config = dict(
    num_hidden_layers=8,
    num_attention_heads=8,
    vocab_size=9965,
    rope_theta=10000.0,
    bias='none',
    init_std_qkv=0.0224,
    init_std_up=0.0224,
    optimizer='muon_variant',
    warmup_steps=82,
    doc_mask=False,
    train_tokens=514300000,
    dataset='wikipedia_en',
)
Each number is 500 + 50 x the weight over its row's rms, rounded and kept within 0 to 999. Layers, rows and columns count from 0. Numbers have three digits each. The size before them is the row's rms in percent of the matrix's.

# layer 5 MLP down (transposed), 3072x768, rms 0.0384, rows 1617-1757, columns 192-239
092:509600503554557444587472495472533572450472502492479466458436444497502485519545408411468379498453471567455558377500516593426454475468471448532508
096:548422542494506422491519471415463579500463506542487503507465557467536491446497564481473379473553388572461474473427472520458485528471538404481485
105:581488502469498564506425491516564462518563485454551519501474473460487492505604538527468453506464526454517582463477485451580520473562553484519460
104:495494420526453453480582446512393524452508492484480439434450420585555504479553460522472522484478387560504520499476487476442497418525534454519453
101:567511543510470506463587426459491461536605556469461469528535433513493473430546474537572563442494496514425507540461489552445566468493536576509472
093:466440443554545407564532498422517484454464417525467512526527564452433575480551446566489615427509515509531554530516548487541471644545486467550473
100:528480513502400480495423437456514447481463544493512484483444499467543601453462434483458471652495526517501426458538561500490470550483504550480504
098:524488483573528531423393558438410494447493522495506557471453441470443553392454492494494366422426499480554445582411522572396494536468512454528419
101:442539590497471581536509481535575501432528504488475582424494520391409569476547502611432451446621483612567568510577525543564458423420527440482532
093:534501464508526487484541558444418466546483532422474482440530494549587480504494519554534461443433591484590434372565523532531532472471531453489449
104:531450511514530600514560537486499473490572503647555492543443507414523521412535406499425540502531548516466453530507518474528602529530497439534492
099:441492512443518546521550520417537477520517447501479450487512471438601460518505512454597523513488436577500574520385547535510514538451502443533504
102:482481496479470491437469501462486476500565524471441559525472448418590434403446387547507488437405482485561583532467437488513546454455493495461557
104:523524503539529598513537522486449521468514533469479552509521571528496492388541561482459497510467520572536449539479439495487380479493441441509499
099:520504428664494462503509539594507546525462509455574502585441490466514521520592518477501487491467399527487502497539382559547502433504470556526478
094:523529526502528441513443536590526411423588573447517452477425540572555458548455405492501496501475530490561452489497620495554495466513492440550492
101:488557473574522595440512465540479440461551508529466461500541488501578494439611465436565504499543556545526459486444513628505469512521527436548544
093:592452514510547486457507447474528515531412641516525484517465497559521498415533524524421534554471426543491425484476512507484490510526519472469510
108:420522514519533419469449550552403479539456504434459594557560426536555423527388551500497444522477540472485591479443556454459566463505448579460447
104:399478534510522395475544540405539537480533523420479414618553453504381538396455549485458490465583536501629447480431513577588528559462591553561409
102:456478537479550533486353520511539513603511437517540389560516588542479551442512521511502520511438513391451507523467548547467501487467515542467433
106:512584466498578456570535570559524549464512518527463448475530482438460461505479464535458549439448577512449500569401551479558513560498531496503388
098:423546487461413464470503498468503499485526475504559428489373507515562534445473395438511483525438544538602441502523591458509557471556537447545449
094:592502533536475556469550518504476456486533491469496389446639560489599476405439528606503489471463521451511530508496514505520524560476520524470484
099:460533563466469535475494533436541554457458428476509534564450507550537578558529430454496544394495545421406482467418522439485557386486592460593455
104:444422546485482521546432573469439495446513516456489559605454505541455433452496543494517473495478547417441464476489523463517513522462421484571462
100:487538494533487491555489545459443586579500447474504494447493630517427576527610439381588411532498514548506553459419511496516475475400442420487585
097:506430519426498465515431456507455522501527532468492494457531442380500465568542543501521580514467474480505544476449515472442535511473531437568464
101:435514455466545565540474440471471504458545499451474511463476503515503548504538484517531549483510486495614543501407595563507588449463516512565519
102:479537570474473468471509444538430496417466444487549478494485516559561501505542511445516466410458548518456450533449482544420471518583484492537440
101:448529518534529496495556510545479546523477535520498543530396483453512535485467485497540510439468421540463480423480474512465551516499508453487445
101:522574567430513410497511520517528558473485519490469491491464445493599526564519535533449436512475591528387627576501412501439445492527478446480518
101:556494504463545497468497549547549530486546483464389520559482536428486456497614428507462531468610579532464522465458514515535472481392568412496460
098:471466599453525464510543591542493497526480506563495517497535631515505493437592548465437488497509430469485465417475560449497496498456527516509526
098:570495492541494527509505531513533493505488499517413576441510452543528536537447493417555504523558521540541567457452502519452453519572414535495419
099:538524522454609571562419520491471493507526534410461456489516496577496643491547496500567523499567417499516517424518514580506520487523442561552414
099:413500551509460439510559501540432564559500469526503551497462517465502428444547532447523488499572421512491536536495416544461486487501546492432455
095:488505551537388543560624402574512441424463442564537417463565497542432488528414488518533471473508528513452485501538561461467441564398478558481519
091:387501478474586440525611480404518524472478455466526492434552557503482476569511443496393471654452621435497510547447427530543494530530480497475424
099:530485393498426558541459563503473563562487519522525458552476448414481535554494611513497518491530438465550439424483476420463582532583544593502482
101:544524428487438543496474463566406524489507507517645510423481509522529584497542466451420552596498420508530476514478445483464516490519525551521398
091:431505456499547476414589453525473555493517533532539474451510530439504508407581536497510531548524511567587550499521395377535552520388585553565521
098:482604576469567561496523466489516581480548504463569479520497523523515565581546578555524435499497527480567511480521504489499444441441489431546606
099:422434500497600404513378561428539371445517533563489541515491473502542391520475559511482570544567463554613435526503485511466478452507527503582586
099:483528540550469472475446450566464529516581558463483455518459459474440523531454464417618490509607518500491445414473455515470560521554528557453543
103:461537398458503512601535539524478448559487553436495536549541575510517440457458514615569477409380472462472548518431514467520441398427432504520555
101:477517540442510562474475550441483486494533498430461471600522479476523538523456561511526543428542470544497559549529556511520610495572466512388509
099:545578524491534521575536517508583500454584516515535533518458463476523472511482559510639535521438454487543505510525535410480432379431593555557471
100:583462501437485499501466489513446581465553537511490612529444480514556407488487561528514501526379459515504590442548511461514485463484517589478537
089:575481474391532438495485524422458511438613546471480515487496417543521466550444501434559497455475505466453473563438494521462444497499519390468452
100:525472498503463443472551459497481525501459545471406460480532596394472477429545503585458514374527481512485471383433508481537501572461433488555555
093:472431511528589479502519594562517438497462538492540607486534498456587527543512536445478482568587526424446506455478518359476542466487427525494465
103:465442517477536587555503495594469592490451478477465442477430522440441524396463447544471463593453587551375521434561470549502505633475507529520466
101:578542497447418514521519542478500529473394460426428480523442541533552486413459387379545501504588395501493484617471492461471507477461497441488536
104:591474452488485475497552580527460516543473399519475481474520512488459451508414456487529479436503507446591470491440571465505507565457494510444494
106:446560388452520533422512455517479482441463501517476525523502467513512540519494532458520477511387534493436456497477534441480514455540540543488542
097:535478563567534524565502446404484515470422488463473544466419471558532542525441515437588535539466523487566424442488564426578506583458534452512561
105:447513496510481581525511505552524492451450458436470570394497551553537509462487490543492495466507424534613543376442458448534561500439460458538431
101:433421542420461551486617453413474544598390521454476462629508473507434559576458498469500579433552483528525611484519476388565465467495520455444517
103:422354594491515539470566510583494503467543500571577571479492483464573516553504479527509553464523468480569628540510475452444460554474578529563556
100:470498522478495561464483449534560557589498465442532529495510451494473506553472422469460379543450508564482460498419513492508534505494550566446547
094:516558505451456502507495583477528480491500508425488546539503519370442420538477474480393522409507471432524543504534487491498520517392480575521452
105:383442497492571474438528624540588501482414579490416554481550456505405418584582516493451545487454476544534545547461498487474517604512467549551497
104:620488539495547560472534411565556501535535522503535531443448554445488430433463550448489528563490484508474525430599451473576402441554501415423425
097:529431510636516549474501446464464463446478478596527516496500607487484501496527562469523538536473452538496573480573504492392509524411459479438533
105:415442449511480466540490474513519454558473520611553482492438506486452487422509545421554446499527371458496376461496573533486485478477443512434477
097:543480495442442498526444535457505586438543503501522389385467524507518504556527513561476451550569586476521479475468433549504401462474484461470558
099:404501431454432513490432521437525554476614421490539523558452483528572492504479530535449514503521487543446487487510514507435412446488455518481480
103:463639525448428456537453471460527447473606569550569411570482533595485495516513599473491513498569460397624486462465398509476572537542462446451394
102:449526553494562462437466518568537489492490497452603636464510515535454467495488464580477485516515588417499557608474459580502519573474596466501495
107:442486563465432501514520468472519508576508526474487456503512541427599598426540524528459512471531466489537476425404437481619532593545525484485494
101:442546445540517463461598497553533648528452455573520476449480475447493515534508504610490548567417495476483429603532567540462561497504486525577438
100:500538448439524454523469453495489522432505632514591529562416546433476527457531524550495520484423491476537505476568605494505566487481542431586490
101:571539586440510500605581525504475443502513414585515467500520520511564558493534456460488517471554615462504566467526483408521476474476416485430550
103:426497463475504523529484545427489536570512506528532455543527464474470543396509388532518578534422545475521477533477492397495486487475506548499427
098:446539526468468465536474511621465562523524508495507441603534529479472440504607549561536558351578504524504580509502527515494544429456518488529471
104:481531595473559447543483465430475492491497511554503473470551485478460622455499545489518505479470496504390434514502515497508519510505445450452401
099:356533492508563518517682538529442562525510466565526549403495473499547425499438506483517564556493570529543543489502568604493522491531435511516382
094:444533485428441501613577481493493490462492510474445422494498557589597464576482482498500495380511477494458482506543394482488506485470483478510537
107:517479442611511465545466494513538485504559522509467515463498479369485470511563517481474560505489532416576489575448548460444483418532548503448533
100:429549583407438555568451516467468503447478431501561316530583608437572482525551464374399407509470521452537545443524502458544495515499538463456456
102:578530521436540525495544499508527594406564531510470534502507511533513443556551535533396508543391596503430479550458525439473511527464424513535475
099:424494439527483546496580502536404488488402526514539569481417478517449530468476520476530517542451474485490440548528481492599579418509528512496462
101:532446528543500489439485472479503632526598397378628443430425486576524510502543515457506541439457461509521554520425598501498559521503443476517422
102:481518532506480508463480479441513600485496523439522415589498471466568492547484528504548519520482498571554534575565557556460537408513515516437569
094:464537580483546562473445503494473407531546564508443573499518418513568439511510524507470513424615434437559494495464495457576489440452387505592503
102:444452538523481529488500473509467577513486462510560539553414495467536486494445454499543458510543490508537484440527491421474544431521488473400580
102:504565542395523546552438543564508488541546528456434536513537514538492527535471513445420519478558466507469463551461420511591495453429441527588551
101:412496536455503416512588512568483408529536417475499492523454516480476504549555571460603490466510445524542596486418439525494433537524475503544595
106:470460512485502576484514541427485554490451499443590499522511492495586525433458585527526467482578525518444510542523530403536535424481639464540486
099:542600468501535498472511492510449508534457541541514409500528531465491508544458474592553478515495413667507570500487480472504453471441472433516514
102:391427490492499440500572443473506433576573502491529548521476565435558543549578489494516481401448574469515547397479490500459599439570536536543544
100:467469497479458529516582501509541516492533501530470515481551463504517551467501526483520438454384542483502606545461491465434481433523463513438469
100:454480478573606449532595456544569555532437401457505483471515499530491539474560575533541555438504484539412515558445551482458545553512468578479556
104:518471452558626394584482680495531540573555405485471576453488504449519399526597500546521480549479460526488491486580487563500507536411460535530538
094:489486555520524590480516415391662419537511524512545510448527358532541472619455499594482505554590503495497449525434570477424579424424440509530481
103:511539520497552504440511424417484372565551522487566462438508527511490498401510606572509468492436471571515481422455462516465456488472615466523491
093:535400497480379494529438494442596474541510445547540507507556468454426489545531476476530468522479619473553476464487441478487583536596478570450487
102:415518466478487512488496551516551429494451450431568522526549490442599501472513466534540524497543467550531494464540485385521452476521501461571563
107:532471474525504451444510455386515504504429484474503529503475546516612536500500523470522500582485462486462536591477489437517443551540488563476455
103:520489490514402606437507450521578494484445614487475567421445519575509449592489432524459460440434467494485547517476433515481590475456462502432473
097:505484553540466527480418620563538502505476450546480596413548543528468491470535539544425628424479441531473457473585519473506393488560435542613522
097:595463589489485570514473459612514528504585458514566535572457520472474460509488469528523609490501542458564560588476615484484488438486525517511433
098:518443397464474528543469413548552431433570500463470502491490487623609440462508428599433568383486508512524457591528560552543532468422522554485539
103:594516464488399579454435493471424412550401548472480501480497455493505514515487513490453577550515484430459479606537504480458489529550536464557513
102:494514505539503463497533340500453512516633528445515569558470490497506546493482400594515517507404494482513516512458517524552468478493451492439527
104:458616444562525385490436433519558447528539482531544496515498586443454468505483524530483506415415545499545458517528545492489583440556466425479629
098:554537456394542521530498439488437513573491396600481544482433565445475478529523545443497433402467427460576521441447595557510420521424459508479539
102:523445579498491456540498555467532469431553494524408441559454543399562463536453406517483572498474507546551471477551501425537451495594524560450448
101:499495495486506457566513543494506523511480521530431513587535505403525420432548546368483491537479518483438502447505495429574512456423579559540570
097:398505548483469479424430502512473451505584591513490610558494582510507500557581524462525437439497525404465471586506569417483497508546446488518519
105:533577432526468489537432456463579486553502569541412461461466485522541477490578492553528489567486493537573504538605465520567566455558405499506425
098:448495428479518540442583549517402550536553515510435486466538534361526485494520526540460550456567388599495570489417427440489424423498559513602552
102:595477443462512507445476506463515524499545591499503496481530446530537499475514532531509585429527582564458514443469431505420565517448436515494449
101:507395487480476435472491443460516538400530464529466579485535508552483545510485547572530435567483586420559420504512445501585436504502575461403460
098:646369458499517516372546522490478569470452410638493461483567402455498502503489504614515553524479520450510492479613422573501551530559450586482510
098:412444433548433545411428431505483566537457486459524491505542415587505527455467588495591453467484562552424487467520566583441439545449517641527531
099:483492462402400553482460540391480503521478579590495489550578420480597439457601405540539525618448506469560593510440350556428518558484517563496460
097:499516480466579543547536497540581443424547466577418502508405537540573519502483550496542480451444527504509419566504480578535544485508456452481522
099:493536471488463620501454514478437550521444534576522533555500466493528509495544501531525508477562442448480518537455508514422426570577559438461526
096:503480518443490551488522536497489573521502522554461448531518392528495450486573537444540642466504485448438521473490506516548530548503562480488418
091:483515543517462528487528517536513468532505520467574544556450519470475425456455512498567500546512479547498469438463467476523517496537587437550395
091:576493581589410495499540500554514504436496481595498545511431554628494557450553526471459555375510557594518554456493504490444532507535566510511475
104:476585451557497475506426501638450487525535408466560452507485504447503463474550581418451586469499523450554542510560553414497523444531584492532526
108:473495501459506508445534535514506536527503473509480486533444467538439477480527482554581414512452497567501526519499495470514527388497514596489517
104:480486496405506381530653438601370444553438458541533562510508532516548550471485458462471455522514496475519502519424522490535417536482486547448464
104:560567444489406538577385491521487425542531437494564596438498479371483517541449484515577413513527458535507514487507468497480493442506550504544490
105:507510473578544556503530512512583449521383503507453516480574546439553508538567566424545458518520527519521499510531448485477513495466461499575483
103:471503579520478374535524452470350436551486489502551442574502551487521501516549508480472499602450501549573498568491430416497542560529573454599427
093:507484496565462506553485524562487505480531543483464409583477508487401524458556554506528623474449541552570516554656491408523477415571506531481466
102:495515599544528442491585615481456473471408506500346451557401492522543519578536546481495490415572538523437366538496477437480555421474531501461484
097:550402524554438467489545498573525601477474480563496409419612538551518499527496558489446496535444452500492534430467463499529486571469470547421415
101:413380468528409491367434511539505593539551465436527479620426481493594497606455495431402445524386523519506570428577517558495432538532458488407454
104:520547625595434548442370450457474480512543541477526505419548498474498493496463454478654488365474463437467588535453572524594424466567460511504511
096:474441490464458524515431524529559501503596496552390457499536561498371462547411554542578474452540470496537524519499473512564617480427463553437475
098:447539460478467553506498441539492562474483499475458530475505540507585392463495500500577473412523482536467480479510465487488495524521475439506526
094:502516405484524490491476442417538470430460460492525522612382497503519463502529535539517540481407519519519547542487566502539478520457570555516496
094:466497457445568488479505510504431534666530475457450426437611520415524530530520480491512463512483500475512482450465378535541608573526488588534438
100:532461460565589586462571460479518540558528507435507514537462458525424601397520430432506558483593518568529546440469529529499480530487488453403515
103:451449510453508431462514463454493539492590527451513510583417438501508481487497547534488499551522557498549525476600540514455471464493550415533442
104:540428473455455516519457507453490486502528481528424438468501471510474520565471508346498482562434460561495471442506512568589529563517455506569457
# layer 5 MLP up, 3072x768, rms 0.0757, rows 1618-1758, columns 192-239
085:444500563459480537510535431486429529463446556569517447455468359463532483486517540523475543543482454454636454528454497408577484536575471482478469
111:587446502458499451499513461515507498459512464505548474487459504406526487501552569528568474493445601555512587474463467472493466469485513613490421
104:483475452465551503474572538451405547530517463453508453437524490517486520528423485539425548441438529485531517574356314481518542374460487470471440
098:581485590479494536528449527483427540466455493506493413538524319505489564499531449494530547477501517460506570448478403510506519534375430533447436
091:552549486566490505491533498398478447508528481478459426575467501512375482552506451497437528515468508420463501480486433598418408479574473504506615
099:433394521430545464517509521506515464467533449486536500688444512479453514514507492413595471433528432563507524381452413526470477483442487483510552
105:499487531496420467518499506486485527531471507563447571495525548534509644530476488513513437496346380524520475493498578559465534449465611539430476
103:544434474479562577542494399460471501420550594480561497591512551551467478500528452593457471533467499521561508522453537484418373455451416503640457
092:523537488487485414421525528429490496504567428394417368472442436519544503446495475460476511472492446526562523447410469436583539459436433522467481
106:581577473478506518470494476459440464509432481452492505563584492446507564423563443486531582555505552562466499539509468434511497445471530483460516
088:418483466388514579439515568493482596402512528577463578508497479482481446477451539459567565532472415487508412506528474486474431520475580491511464
094:496529523394498602507500467512524457430478461476411482508425432357528433424476465546482519550550517498438430474542447468547525543527425485450543
111:497547458456538500479496489449483460505575501501526480526578597476450453468499379564462378559556467507495582444470570470488487547514485521475472
105:457498450554590585530454500485539523590528463512438444515500541484539500535538458554557465498477477439515463450511545460453537522477615506444619
100:478478408411449504444524424481558512570492594521491480611437501487496518489574513528498436484440439544448468461384485459519440509506509548559570
101:525505493371460558519406472495556485441594533523538551484468561559456427466473490524500467443525465529489601588485420478483479557631510481408504
093:560483490531523454531565427503538484488465603500470512528469499612560450426422535459599412497522442458539479472570495506594475476567540527478447
114:489445453450548455472558539455412501596423474473515467556473605501490366486456542570546506543596465596528487479417411529536631464523511589516456
103:471537598466621456466578496498574549377503549388523476413531507510428469570475566476539551454547539466499426512507516535570543515486531500550545
104:469537455500490597468478452559477597452408464466521507556483436504498558574478535485502575528441558501462493446531475441566496406489477501396476
105:500480468461501587454507463564540555510453490516472493524505447571455496463486451554458550469505436490512450468455502504507533459509509575444520
098:535484482397475571526476531541470504441501474534542521443443557558524574482497486502503627499558468470519501581484571468545552511539475461541490
102:556504472450518514498490517532485494430475455420450522606464424496550483449458502517540465526498459423485448494517584520518487435467476531421431
098:446543492484472503540527414468492547490397539438461404515523489466453532545472596460438552507477490469514524455483525553544475422509546526506478
103:500511547515479422481558535469445586529443556498463481464480586482435479429487548527516511475543462530549511548439531431512540430478406496534470
093:459584509507518541496484449482487482523485574553481437470485515431493428588539446490501476548430438578525547383466415502530428476386509545484539
098:501485568511566625526511589508511487572564520477514469516575531466554520431362462477479456402492407482474570433452348427540521485506415523508492
104:498502538506445506516496423474475528505422605481560481536470462407530475583505485450577503517529465470596439546532495451506474491480568599510449
099:481483542480520587493638440530536459439527509635542516448517512588541495532579504528576485499583552466522501530528538533447482478508454468553393
100:558487437497540567533516367455491559492434532537604463556415434527486570559520476519517547452508504506572464593499481420524515454445541492414463
103:495549594476469512505489479581516473454435439377542482427563579598488504423602513468512443482465564592476491495500429444436463440486542559434505
100:554516468545513459474563627536467505496516490414525476455472457504539436535511528508495469484517482557433403552482646452455551518424478461540484
099:526548496514502434597488449626551523564505454438487489480535509580502503453451513501571517427583482532432452522519523538532534514499469548425469
097:445554581472470548493548549465520385491523517430510586550487467473463514489536489402454467614569420571483443411549463486561514557489517552522548
099:485600401491513492453411387579543598433427580509463556554466455488524452515485494373505454537530533568434407411539593439510361505498368493494502
099:434452467471374456494530512491452415511520561458540518481403524469605462497478458456561518554390414576483496475485456546511500538483607414458511
083:539559472440515471562440501580558486433523492590547528488499525453507507521475455534592468498599452544530441505529509405541527517515458508430526
085:535510527453556477567557444514563544458493569385545530500460479485501565497466411542511575501485517436558443487515554508522431517552511553455439
095:522469579540472477465455564579488422389520477496504392519498468534530606481496574542511439523508489450534544472505524543556544488574538529413537
106:461516527499463495491544473456471514519496484534494527413522524496549541410545523556475570506470458555418487499523441454453454467438510498416495
087:527500549452500479481552493608488458467452377561524480414509476402483470511530555504434507523534492465495452424495503587506522466513462543413496
095:543539621493579522528559489597511503577531464376463534522448415545579491558512539535522530521527590541475485496510421470533475474505506449397528
098:483508451468539478533495480468483447420498523525466509433608421508567420450552461540481503569476474545521486542517521505513504393471585514462463
096:411535482482483548540408480547549460486483525477480412464451421549487522527519569492527474520505528558439518519519431440506451649494476526428519
107:436473536522395531464444499536572493445499536470429587457405386591458553417377569494592483511412432554505487533451506546414486539464382559447520
098:562595550504520567522525512531526535474515514533497512489514532437430578408440497474520539426568519476473476519467536542521482448485468577519487
098:498531401491467491436533436454487488521570568446442533501505412460527465524544441519603507509515507558496520524452573491489572479527515533474541
101:552540483435565544523537504481574547448507460495511509535467520518542540527467545500464463446477487487499527408533508586522513528476507461496458
084:480478471489479530513467454543436501500448444571523456447601436520528409520554503562590554517586441531479528509522525551502521539518481470513432
096:548487517388609446508508471578445481478514536366410489389539541395614524529484484455534492529462500594424484513493528579511482561415565516429521
092:446399465460530532477377496483511407586536461492570530471495486507544477454453468511492462498465516631520612539577436535535425540492528544518549
103:525518423475483574494503473555468529489503574517510483525482537436463483447492468495506453495387393541566474530541499658485469454529497503480476
097:380626438533498478519535549520460435492448528506579516492544464438526471447504431614515439431508411487545534588454516366466582509522553539433458
103:490418491464520480460433530573541456475496530433420541463481446553541527509412576517542441518521523513518473357495377461540571463491475557480535
111:511522486505466505463521499543476522397559472570506540508446455448497427507468506667434496530538556493420493497495501564448559482530473424406458
093:565487417502496444439571520469579507483472469482581528475432509490534592506469511505409575469507593461525484470506558356582449523540535491470574
106:453369522412544563513525560506560493513562574490459501530456492510509426500477448488513581524518493544546515466466447485472580524430540551496496
097:494412602424449487437518432505469449549452506485459548571550422589474518486505566474454598515517385479526518524481439526525449485395540386435536
105:542537510498439510514581405426478527526495463496521580536463542525529436453504522577466520540525553489472464504523487554509482489445556496430517
101:546482506468537574456450476503556483528508452422510433437432524452561557517461422479486397478422536500507424619504469541446469558501523486491480
094:541555468577541516542539479493468464372488524449473482457517441444467420504540528530461605500523524532573470451472432474489456411444481511485406
105:518522514433531514486519533482471446492462530508489503493501526473456480499404508470534509485442437399533394477524368396514485526457512440525518
103:523478399394507404513532491544576475441558518598517453507436537496482384461427525396510517467494475602552482583503560552553493501577535542453515
095:532544522577502463457488470392409483492374471510593454515435536529556436536457475474504508515380494466452480426493552600602546565482548535439572
108:552427554500491466473383409570511524505505540495495531430533438463569508403501558546530507532471381479629463523424424526467438474519579481481539
096:506478584459538530488521526469456489553423428439496511493530525563463523591487451515562443533471525453556472496471506562506527492454480440473489
099:523507437494495520537549478476473552521523512483505534484530529546555463512541529539494493541551436462539505447439446507563540431453466449527522
101:454463534519535456545511513544441510524446454503506416458514503455510502462482488450414428508596549512512481633563466563539489417555577511506458
102:606423481471420457516487453605450570503519433479575453533511477536501414513477562580449480526606525470587566541410390553493500572526475512504553
114:434478489533513536551521454490526533453565455532547464496439534422563449441574450452522486523549478447572548508474537439561485506486406492581397
101:464526535504516422379555458584547538482469491518536506474417466521423483483484528476439525618409459548520461525547459539439544577480481549357528
101:541495485524558443527397457548380500440497493528603448532480598498467570469534601451416487526447586484485484494520505499439484501463405524423434
095:422595515484503542614549472524484509436497491576499531456475526487436537493468485460521431522436592561572441464538509380487492481373367548482489
103:509572505575534494539445511493460549444494526482539519451443523506527494465519500527499536549483460606480448541522493393493491459517610434496538
095:469435527549472540483477465436543532445448510517549545529583548508524528518502554448505459459566456428456532453566567590478537516501467512455451
102:507477444548509542593518538479558432584539545423595454466436517560462542520522529485506463432459520452483426520469529465519422554467479474491519
099:431554501510556490506549501574470520445420566499449497438465619460494516529510456494561509561517462458461475533503475501458463522503484518503453
092:531560410493485454504464445404549511564504518420525532408529463520563464523530405460465483545456500503519530483536491530500538630460491481442491
111:541530525466613534467520593522554553445527479480489531487462533463508532509530527540485528520576478543420482564499547559481559536430556430505538
096:576551479594538473556507479544558545511445474501536561470550457489571442586506446489513408476478484491521460468489502553461437541453456566499495
110:515571342437585506550485452505538550525502512535464439530458545502487530521514485557497458565536534538534490439472493496543468493399531438553402
096:504403520489554503437540444509537545542427414593567542401421506473481529476466528537521575542477467546397439504318474560550498488560514456462437
105:494526412555493571533476492494450513521559494489517501524473540562445503527515522493519492507551430493433546471502501564458454478542399422453516
102:467524581424503524473560522484485570447500463442447451505468420461542493494528524514525580478526545491486432522476511556497563456490479533448460
094:480524558473556555552609470543566456554541596469500564452549387485602567387486522502448504471532504447475482546550474536492384537499450471481563
101:445511447468539583486499439506515476496503548442495558489492470552469515471515529521475494488547406442562510572489525509501548516493522548524631
109:495494530511461503551457565429469495526433549494516550481477478413448492535451552444512503483509545591468409523462410505459590465481456462404587
105:524454457435455453533437485615565528489569416461581576421429549457485409458470538522473447441486464536509541410519483623516511488539485446485579
106:550419445486456505468612470538500594496596554489530522583481477558433365450448447413474496521557476534481492578516512428606578420471473471436490
101:437533493384628574560575473461480495487498514397508527523518506544527551591553490504431434561570418450446511465522526519531563455514571541484488
097:466556542513512591478518547515517458428493492527497418490451604539585537419459472577422527530557469521421464537501514483544343461432508494544499
095:497461500459435494541505486432445473511518478397572475479440398524590507551505452540470509506581436542537593535555468535496421411538409592501575
096:471598472579561538554562466493489552466557481550478486480460545525537544502555508607477460528474541571450429534388495553504503524470428504462463
100:531395506454492550412501525466524536516462516518545493604597568497459498527526507488470444464445457449476524485499583516464479526560471557490461
093:481519559507493533529596510508462373456473429567495481538580549543419432583553464460432528530484431423529543452393513551442469658439478418382560
105:478611489394582473455461504516510420493469524489557526549504542519480552459582496387508424552479591437539505499568445491453525600419494517457402
094:455616463444566496523461443499494474416522544569438526578529501455517440457542533515559537548518480506527512486564530471503545638660501482558566
099:493532470495502532530585490472551476556446535494524484455473481469481473499564470516505608453515547431510544446551495507436565422490576441699544
111:515483461490485570513502439496475484511481525483470590491527511546475583458520510489488484477503493466532582496553581553509400519546433580435441
106:607373512479534574614565463498550452470511524425485434531479501441487513452514506538491489543511516579554465433497522502515519582588532597466391
098:498475543517552531624517468549455498525426405422593451506517609465471500509502523488605435499518383542497480489487461552521517489490557497544545
098:450490527419455554546589513580542515494499398519542561550472503500496454494504520419572460388455430461430430493499502554534475499466450471495444
095:455541512602615549497572518522562510572498497491435510504494514520440456571553431446510438569477510410417554567494491506569461484484509522505447
097:520521445440476545512459497410460485541510464592529571547501510426505492495517604566559493535435510450531403588480469480474493563397437596378482
096:524445581493490510531502450457483584464545515548419612510479554411490481481487442515590441420447548460491526437502506537555519463522482410577607
105:483506496394547474398475529573608466520445524522457523541480501546459499529575509503516534491457528595430487485473506469477490539516476469470556
096:559527413491438430529504466545560604542443418569502491422411491512446486512458456549479500590582441454581458509416518505480436447429485492506485
102:550480529483511509539587589445440478474380487502475552569543595438553422501512475514531560498598474477484490452401492479527500526521418531508441
104:444454539468581457585554543485453531401482512490554557570525500505495544514537505487572611492465493429565551511541496498526510547472562493528425
095:517553458489533459572397524598446445459456545605515424499488523448471545461489556453526467457546561436567491567440491532529483523484481500593487
109:518440499495443399514428484508510511378525499454471504525493577446579471478412511508500529513615480525499368453563443594525528534525485463439505
094:472516458565498512387455404577460467466483596565483646435496512512512542515522513558506492499534495559509486516440484590506496463480475457459469
104:552502535439556489505493535478571428410511521507588480509545480515484506483499472515528562560586551528484524486536462520507495491573476425540451
103:488543525475486400431458527540532527445535460442459478497524473434462489611473545485509556521456517409607373557563497435547495474482623503559378
096:519592449526575459492393623465549486568535486478486498567526465481520465550478486494511535535479521518514539492541478517490477447449438523379482
095:542459535447470523461544460492509542534570564393530581436451444530506510552524501487527477490448536460520573537477414450411456481417389509498479
101:493450491486471553496465504414456577503530627537541546549526444535506468470535504523574443537569458493469552541494485520471419493449512559516495
102:519497506446478488576510391516462566536405464576543353467465557516488382432435441500565574507499538446516485526478518445535487516626447518518475
102:522482571450483593423478453491484411560526494504436486569425470482495578499539490407493523437503491604482501538492455475578471535375404488490502
086:527463504497453478553565456499462460497465549418470455428466512404450573473480510475469532479498483497515595600543484528498426475501412435512423
089:480493485442371470517438460549528504472588461475492437451470466372500456577447461519516474512435510538475456511439432527457497596450456580573463
099:460536380534485461510469513507491544474440493446548536557471472416396514526481513527489513665428505467463578411462515494453413504474563410447486
108:475488514546428450519491479544489567519516532398389502586549486511485538477455502513516503500581459547535450420526589567512392477478603520530546
112:527550494479533450556487550466536521529481531469591510476465499500457454574509559531526493532497493482581499562479476537487572464444582567557421
103:544507593468397517460594508500374448519446429489492636513507469597510505539618474474461462497425404554445519515490432488552418536508511505466531
103:533489521456460631491521451453411555573564557481524554504455463499466438519473491422505568501469571505534489440580572455527517516484553577483384
108:609485519559517460521510450421467476554509580491572519529482487548629531430460440566573498496451444464465491534482473438568593440470460452552508
101:480500455475486502516415508483500457506506480332531530494478561473485498511486460445473415587418530433527436420437494501475454470449457520480533
088:555467531536449486460567554484452449589483441392495516436419448562531508578489371403569571457540524520506506533533617438391526520551581433530510
102:497576531510470548463514493511485479474499391468515434580463513479481504622497535441547477466481500455476423474473454508515559491536474579467424
098:465485539514573500403497495539500467467535654525360555458555353508554520458485479516465409434491475464539588423550506458582419525401502578475495
098:525515451517490605414478544499452481392481499518491572479490418499592561474609489426520479488481532557423456510423542497496571502454577483502498
105:403484573507493517479442491508556561554555502554461560560489475467515541531336576440457495403484477466442525512367493474533463550520525596463559
096:461439492451400477520440449505437588426536512453532532392505565482473511444618548534584541447519464489483528489565450501462417501463431572530552
100:510640509443481549530549451617414481511517481500490492542514587436505446513588494514514455546521513523436634501515450473535551507533410560478483
092:479499451489445514514573478468462457417465436527456474533492437499444633543402476506518422546460636482600550449536557419565435499474512458436518
094:555435457442570463528485448555556529524534550436571485428556530469505474497556580488425452515519538457532545542489473475442623492487449475420584
101:526492539501561564536605391497441413539436426487566415465455479485482578535408466456561507456477510584523449458531472536492463535500561518493500
112:464510579407563467575402473466571451491516576471439435472506525527586460486511515537522493493551500573503476455584556533446545513490504418512537
100:501541455423546552531514567488503536454473413479437491547518548556443468577627543425444491531448519523537542476518515536525555570457494580488541
091:439454532504443499534499596449502592601354483428518483444491493445517460495491468539471533455531495464453373449525529445517445452406514534474496